config.yaml
num_hidden_layers: 16
head_dim: 32
positions: "rope"
rope_theta: 10000.0
qk_norm: true
bias: "all"
init_std_qkv: 0.12
init_std_o: 0.12
init_std_up: 0.12
final_lr_fraction: 0.0
doc_mask: true
dataset: "wikipedia_en"
Each number is 128 + 24 x the weight over its row's rms, rounded and kept within 0 to 255. Layers, rows and columns count from 0. Numbers have three digits each. The size before them is the row's rms in percent of the matrix's.

# layer 9 MLP down (transposed), 128x64, rms 0.127, rows 29-62, columns 0-63
100:155117150127116134174079098071120176147155124130174127135159118153121140114124119122130127102137158098156132098169141111119133114102107119155156083135086129114149129143141107165101100160116127
101:090124110110074165149140109142152107121128106136110100112123111140096156148115154152148105142120111180080167146119064121124128121131144138155113111117115132092113148125133149099089168099124152
097:124129130113118128157105087154164166129146098128156120144170118149130125137112104102117063129176130102138164094106100155114125106083133118160104128110114113156126143155097157139083118143155117
090:112112105159114136139119120136089150130108109148127165123110173133118162175123095120120116105125120133191175150133151090100103098103119181130149120110110161094152137132134110147112149137146089
101:112170124123126156126156078119152118081102133154140096111114171124143145106114115136160118153172136129107129122140150171126118091150180192126112104143093151105142094100126140123125131123141112
093:135120116133146103109131156162126106110162146123137119119129119128098131077136126124145142176071093160135142122140112156155140178157106158133119139110084161148135102114141191087118111140145135
094:098146140134139175116119122138116132136112163163149168098131127122151099120111159189115135112118164167154116143155138098143102102171108168155095124089126157140152114155133144164128128128160106
097:124175127152142150143151129120149152132119127151125123194116112139123121132129138155105125123153099167138123120107176150154190134142122104106112151091113099137170155175118152166107121144091140
094:166149151158097140124130083117159151158153136085123140176159124166154115092141137137118167114173149151118128080142148178117102153098141134157126124147095123141141086123130130130109146121119133
091:154135091145142111151160154170139156122139138114089119115136125172145135128134129114144127131143160114131109062101156125085167162093157156116160117141107117138119120101139116132077123147078137
100:162116153118112128167139094153087099101115109106131103159130083113129161141124137113123134120150134086143143072151126091128137141115140099159133134128159080065123127114152153137116123100089132
095:136131178134139122139124150118144178133130124123104147090142121156107128158162122090128109094158151119159113111140098148143127140107191102134145167155157120137139098114153066136141143097163137
092:092138124162148132147145101130122107083125112130125116095126141145125131148142146134178141090134087148164137109168115095133138145132096148103138139179141170100135127137109081083141112086113163
095:094136109139157114112119095135158070101151115108104165109105123062110126087119102140161131109127164145110141137134148150114106157088119129172111093091105141135093137129129126119109117092130119
106:137099119124089145140134112143152074159127128120065106107067086088104122122118142113133107143109145122132150111163147119153134145111141150122104160117120166157119119131133147098153141071121113
104:135134108131117171109158146105158167122156134124099161145105170167112112128129118111110137149083169133146119127087126154128135142079133123121120128119144181161139122114152111053119115115126108
101:133107108129120124125125177140114072133106150146135153120153112093145160105177142087123071132133120131109120153088104123147101156180069130148126095137140142116104136118118114123092126141129149
099:117100133096144131096148154141116093125114115130112112131101092139084139145126108145118190171130187131133124146134170164088143176164163128114104130112108127124121115087130092118130109137123139
101:117108112108151106151132127100119069118111152112108129158121150157114172099076199159093094145110126111102150122132133144145140120113134183128171134150114147122133126126115155149132096135134135
092:121130149137108102133129110149120091182120117158116132118129102135144169107137105129156126161112112155135111115119099070150126125163091104120108189124160134154143126157099187134131112092121147
100:115122132082114142085104186087127114142096102134112144118129138082086162110122120070108160141158086154126138134174101091114134141134115148103120135140133104142119136160153139140121114120111108
085:090124114116109112105131144165128192144144151111129114166165168194101147129118109145128151119137139115142078093115120120098116161138125137151161111109109087136136087108113126161128110145135124
093:172152101129133109135158157162122156115112135104117179175107112144134124099107143155113084132131140133157140083156147114155154146147143134153143144124158107139150153157150116138136137167125192
106:100155137118139093102165140151146114114147153188147155118163118092130120179136111114121134173128166110115115113131145128109122124125105124079123193136111125129143109142083133140168141107106106
106:124131119131146149126134130105135078138133096169092143124119150072152129136159089111104138138147119140102165146158125125138138131125169088101152131071107166147105143148153110127166166100150114
084:089129115124080071159115120167105152138129094135164093134144153127126143136150131154149111147117148124128118141100093133119132145123116159113120128112150080126129169118139207168114114119150134
096:137131093100159136145143113133104067124088144134124092139089086081164124140137156146125115118115076114149114119108137090152158110114134141129144122146159131102093095167126132152146141170119126
106:135143139156131141094144163141168176163143108134124111088109121160117093142128147137110156133091185132160129094099160161142134121151127158109089107126105137114099142072119157112138133136142116
092:136101082112125151191135130114124102078111133158105133147126157147127121114151165119164129150117075129085164135137132119151143119144110119150139108128118106101068127129107108144118104116097170
092:088135092129116116131158144147168149119136089126125126101130119102120126165149155106054124171136165153140156133137135103097086120189125115119106119104155108129153141111135132132099137156124105
112:052159137109131123149156110123134184136148113131121124105115155118105126148131115130152145147105152155106181148094114162124161157133132138139166124139116127140143136067155154114112141160128159
095:110116138145139162146142111107160139136129108150102111161135130132139117128165106132103084132126124133089137179093109124169163141099090087122134143091140092106164167138113142137135182145093111
098:152131096152147132133121152125114105141121146122106106172075130080152113143118103122143093166084061140107121134099130111147134158148102072130125133099144119146102167145132146159124115139139136
099:120139140146190090154143094125108158121121141134146078110166105145121167085120134102174136129155123100112159150111159115108121156135078134106152091112137109116117121154134122103159133154152122
# layer 9 MLP gate, 128x64, rms 0.163, rows 30-62, columns 0-63
098:153123169161112160104114116154095138116174115125139140187108134126105112124153102103144125180125085172124105167112154153120145136127153122123154137115124129152084097146132125185124120137150128
094:128135086119160134160165104116127100127157102116082150136097163156102128087173127141129165099116132150108196133133119105149137156130170104152120146151131158149144091132109151143139127117120134
090:163139140112148136159175171106168124091131145156128124151115115092139136076139170159126174123149159152124109089155110140146129143119131136124107114108140090153122137149114165105129165085122141
097:102134146140143117122130188128135090122172084146146163119130128138114123143138066123123153114113100178118118112146159118106129144140091074119102150132141150091124122099135132121133107166106170
103:150117136146144114163120118112063099085105133115164105125106118133117144109135141113088111120143100146144143149154134182145154121131146170146135142168134136082145095072143126124084145129131149
103:146113104117172106161118098167161145140124092108150080174117145144155159120137137121171136138140079104139137116119135176154157148117109102141143087169104153138129137136150145140121113096114116
106:121108139114136075166104069114102137103095146150112103082131141125137152094135128123141127133098122129095133133204120156108111116119112119094163131165156133138134145109104108114162164133120116
094:089114088150154064142102161155117105129114150148082138119131091111140131136102100126138090140147091131122121157132127118104129176151084138138143141071121140131132143125128160158133089118132149
093:128126120117081135078126154112169157114122118097180124175110155120127131125118111148159098102133105141133148182148103151146094111127111110135115158076119137102148146111129146110171154138158124
102:156108155135129087155104131147075120107126098090125124169123135136133122191140142115140122137133134081129157119086157137127136102122104099149133145151126083126134144123175133140122139083109180
093:129111121127173123152112154150109152124138100114123134143116129090124130075078117148104169154198125127136117136089117124119148098090116115170129124121117139132149144103118187145102087128134146
094:092098166115114083103113127146078158122158137162164123078107123132128130120104092113105155140128169126079120126150108084116129119162129181135131097130098117106153114149143142144140124128147117
093:132129119108132167142106126130154138116100111131079127148144139146157154156170090098106106098127074081095129095138185129125179146090132116142129158096113132147152116113136138102126148138125132
111:124141147129107132133134100138120141204165109120094127126098138126097108123128104062156132132130151103107146112133180151119114152142104158137085149139138165108082119104127121138153153108124098
102:091128105111135114098140094138149136146132142091077143089099145087131143156123151128117152145103125090097141109110099105162117090097077113161098149115166132126110137154149130128116138101137168
095:147135094121096138151150131180122134143102161163145146134118096104142135103151122105135098128159148096089142168091165173172097146145100141144119115111105125186110138117142106108121114133143118
102:178133131119098122129148141167151116157111143153156143094142101123147098115135120117160134144108161147117123075128109106114126133149116150116189137136194127146136075123150133116152135170101113
101:133166165119153091167095140155110118085105154132102132143147124144102110067109171135094154129139163158129118123136160116134174081129151097100122163145144112111132110116123117115153138140116146
096:096131153125121101136117131149122096171099132103097127123129171122112127117095075124167110135129144139134141108100099068159117147121059099109126151152147155131162131116107163146126111116104114
100:087125119118108167146087150096131150141078117122125147130125145146146160164109166094115133103102113159145150075172142106114133155118110145114147149153119110107071155120163135117138115105123110
092:172126120133178141149118128120170132140125114107126154125124110136128134112145133130143130121119131159110157193149178172127171075141161112098120158129117125163112173161115125172137113136137144
089:159147115116157126166133101151095145133105163118125106136150139126123104145101094136145095139088146126104107127139112136125104078140129148138122159160086151121133131088179161077122086137104096
104:118113083160158105154130134144135093117168131147153114170124095097151131150133114123137141139160076099135104145092132112168090119144102091133167115132108105133115093121136130115081148165131151
105:113132135158145132128111116140118129167172088101143136099108093173135124080135120108114130146128100164143145110095131097160125185145087161108130142138119120138120129158120150159105126073123092
100:141130131114143161129177170140174128123114156127176136127125110143138123073087115130154126157108099149128113140135159154128114118122128115117200088152131109133089121139127084149164103139124140
101:123137077154177116124169111112128119104101134145123172128122146136160093103139124159161129126114088109167136098097175084139150109087113158095112122137144127125135109159149144147130144161102130
106:156087078128105133107152103139051132162137120138126127149126144130124120124151122074146145126149104142116152164135131100122137113136178161148142143130159141158111099126067120133111152142149131
095:117127109143172137189129125099118114098104087139120128132138137139112124076117151133144152155120113143109143138107109110182143169137127158151141109142120104106094146134083093156153112148084160
106:125106102095172093109105085125139178127144116109113118122145125093147143130118137143114087126105129097119105119143100067143098128151153176148115129169120105100136127172100102130132146104124096
105:092089099100152119119111116120197161130144133123122111116134158130107169096123151155129110143128108094120156127111094088141122141125110141144083099139152135064142147116129132115160143143086148
098:089160128059132166117176124156145109128130158151127134157122115120139126148111143145130131137091111089105142132119115151121108161133051124142106159132141123159139125137132162111143119088089141
098:140080112173091102100116141126094113131152169148150118169105151106094096089154146119140096106123125158130064145140140128111135140174123077112151146150116106123124140150115111133119116132122116
102:119122117145103117131148121120128056145122141182126141156104131155122087188121101131109102118098138150109107113123107117138121105141074091139143135145128145101086087148133109118154126151143165
# layer 9 MLP up, 128x64, rms 0.158, rows 30-62, columns 0-63
102:128141171107208081124102144126089132150123125111127135105117147113137110084113093116102131126138147121158166107143176114130082124141114130140126108151116132131141079120135100131128099137131077
093:107128120145175144113147205104101089102137128112147142142120134147095149141133100121097122138118142150121110181139154176121143127133129143087168113100160152109100137106140123112180127141133126
084:145154152115147130132154145072148123102089133092142164147131133121138120100159152108170160153128170155130110141166127171144128151112123093149092147144149138160108139131097148120169171109131126
102:108120152142138091127090183127141131144145127174125125155124138144103095112147136126058117140106139138147121139145118135140135197126049092111138114147131128128113133108166112121127107145125127
104:102125146109110163108126124127141114154115109127102159149117131133146129144114138087119130085115174127119106129136116079108108089147138056121130128143158123161106154181100127116182115164129146
101:142105144104104143128114135128144110128162120091134130139104117120140128097147109131127102145111134127080094178109129089135131156110111109110088141187145071145089150089112087145128168147115121
104:091141123108132191140091129096138157140119141111128130092125131164134112160103155131126131105080118079123151098125095082152110146082120126149171138154148125122151116110143129121138165101155107
100:080117131120173110125113176117074119140121154152111151124172128118065115101117096122125135134123139138165112172168107122135161127164138105131170139124118136132142127137175160117134100119146118
091:151153168138093163123134150077117128132130130089144155178112127157119106121111132134128134112116117149136098145147165110143103088134128102167103144103169154067152126109137125122153162130164108
100:136142084109153087097178121132149127128133160153135126093159107134126146077154107159123099096153104144120095163151133132117162148148154155106115119103118142144161094129122100118117122145127070
095:153136122120112118109105117122147130114094118128122132187097143115159114101124157149116151133110124157121145138116147135121099161105054124134107093084140149128112146146119184112135093142068116
098:120071137125123135145131097141141199118113136124140135139145141113160119146131155143113108131100128126112107164125149154089122129131126128122137122107123095087121115133179122112190142141099055
095:138129173102117116116136138132086135152115119146095118115129111089108104158133153105119112123121130116125156135094110139092176118179108127051115141153152097119137131133144116100115120186141096
115:156140141128147113084111105128099123122127145129172138126140196159154140148149126143126194119180160122118129135089118117135123118097136082156148121160125114116152128132118092131094135159093116
099:165141153160148106124157146142134132153116130141115127091159141174129153118125138173143138132126114129112117145166129158112145101129172150112137117125087120131144115111103166208107182102138139
097:093111128119142115125135167158118146118186130127120086100138160127101144111110162142146127105141145151094130108132122100071148114140129110128111120133114165066143186104146103127153159139104141
093:159138111113157088152142123157106133109121154137141129094135118152151134101084097113153106144122139154104110090115135109149118171130110126122158124105133134145183111176099191102174121133134116
101:150125124148101080132131129164131178118167121110127138113117075115160086171144090108130112123136082154114099134094122133116114126110123116126059131128174152111139123118108099138119114143101124
094:155120138121129126106113143124128157103137115149148113149130126108124146177125119151109157115115142089118117127149128203091137077123184133118118097100099111103089123152172100144172145121120118
100:126108134173143139134149115116105076135142155147176097150149122130144115099119116204119127115116148136099090139147169093124108088152104102151155120106103137117123087092109140105135135128117137
090:178157149157181141119100128136137123128113101132147138122122099141113095125154141149135146122125150155116120138169170183130139106113147109070112165110133119142105166131134138172130118178141103
095:080123114149122114119099130136170086134150097106141113112112136113132115143128135117118124133190071126145172171080123155138128153137160114111115092118159115129144095155108090113122098125157113
098:103104122099135131159118136139136140107125161121132158114105109139122139121127140110144123071078091142107144120124148141071154135119128127122135119108082092160120091113159093142113115110099201
106:137116138134142095133057120172155149145153139148154105094144108119106174126135117118159147121139087139120146130122128155134094124128097198174108126143129123103157121113141151103087122108109125
097:144133164129132145077115168104132185170142155122096117118115137138067113112138118135126136135129139159175132120163154128137143153093104118134111092130128167153131107115112076143141120148157099
096:131125144129059137110118130120133145104145153122087140098131101121135128113105064113115122120148143149112121125124134184101117139162139119143123146125105155121148163150134114111157128040151115
108:136136115142084097164104113136070103106117110124111116134156143158128112118108121093156088153162125129149163148142090092074145114128160122125139134145165121165144148111160108143144164100145128
095:105143127143123113052130114122110141123146120125151106069128117088154130139109135122087140114165156103146117118139118134111121146120137121107150174149147135126195124118142148141133147137146058
096:116092127088131149101083147109142145188107113124096140140112113121085122117124131129145143146112120079147115128131108110118128142120175156091100180155132146108167139142110112113137085082123118
103:164139113111132160130155135144116112153092127114143124114141121125157080129117136125124101130135133117185104113139127089119108084126120141104114138112174119051119151159138080117146112074114122
100:146102126131107103105136153156115086136157131077155149100097116120162174107109133102140147137124157134100099111185137153137105149123152166146123127079110113130083147119116108110114134113172135
103:111153155128155167168144121117157142107109132144137145086132123132151105166138134135140169158142143073193131117095099123139134128135142190118133121110106159101142126123142131133169135081123143
102:124083138130071117134119099143138119097150129091122134189110068146097093175130130131130134136110113110158084116108148140104140121132100092156114114120169128141102125112111092131111127159126113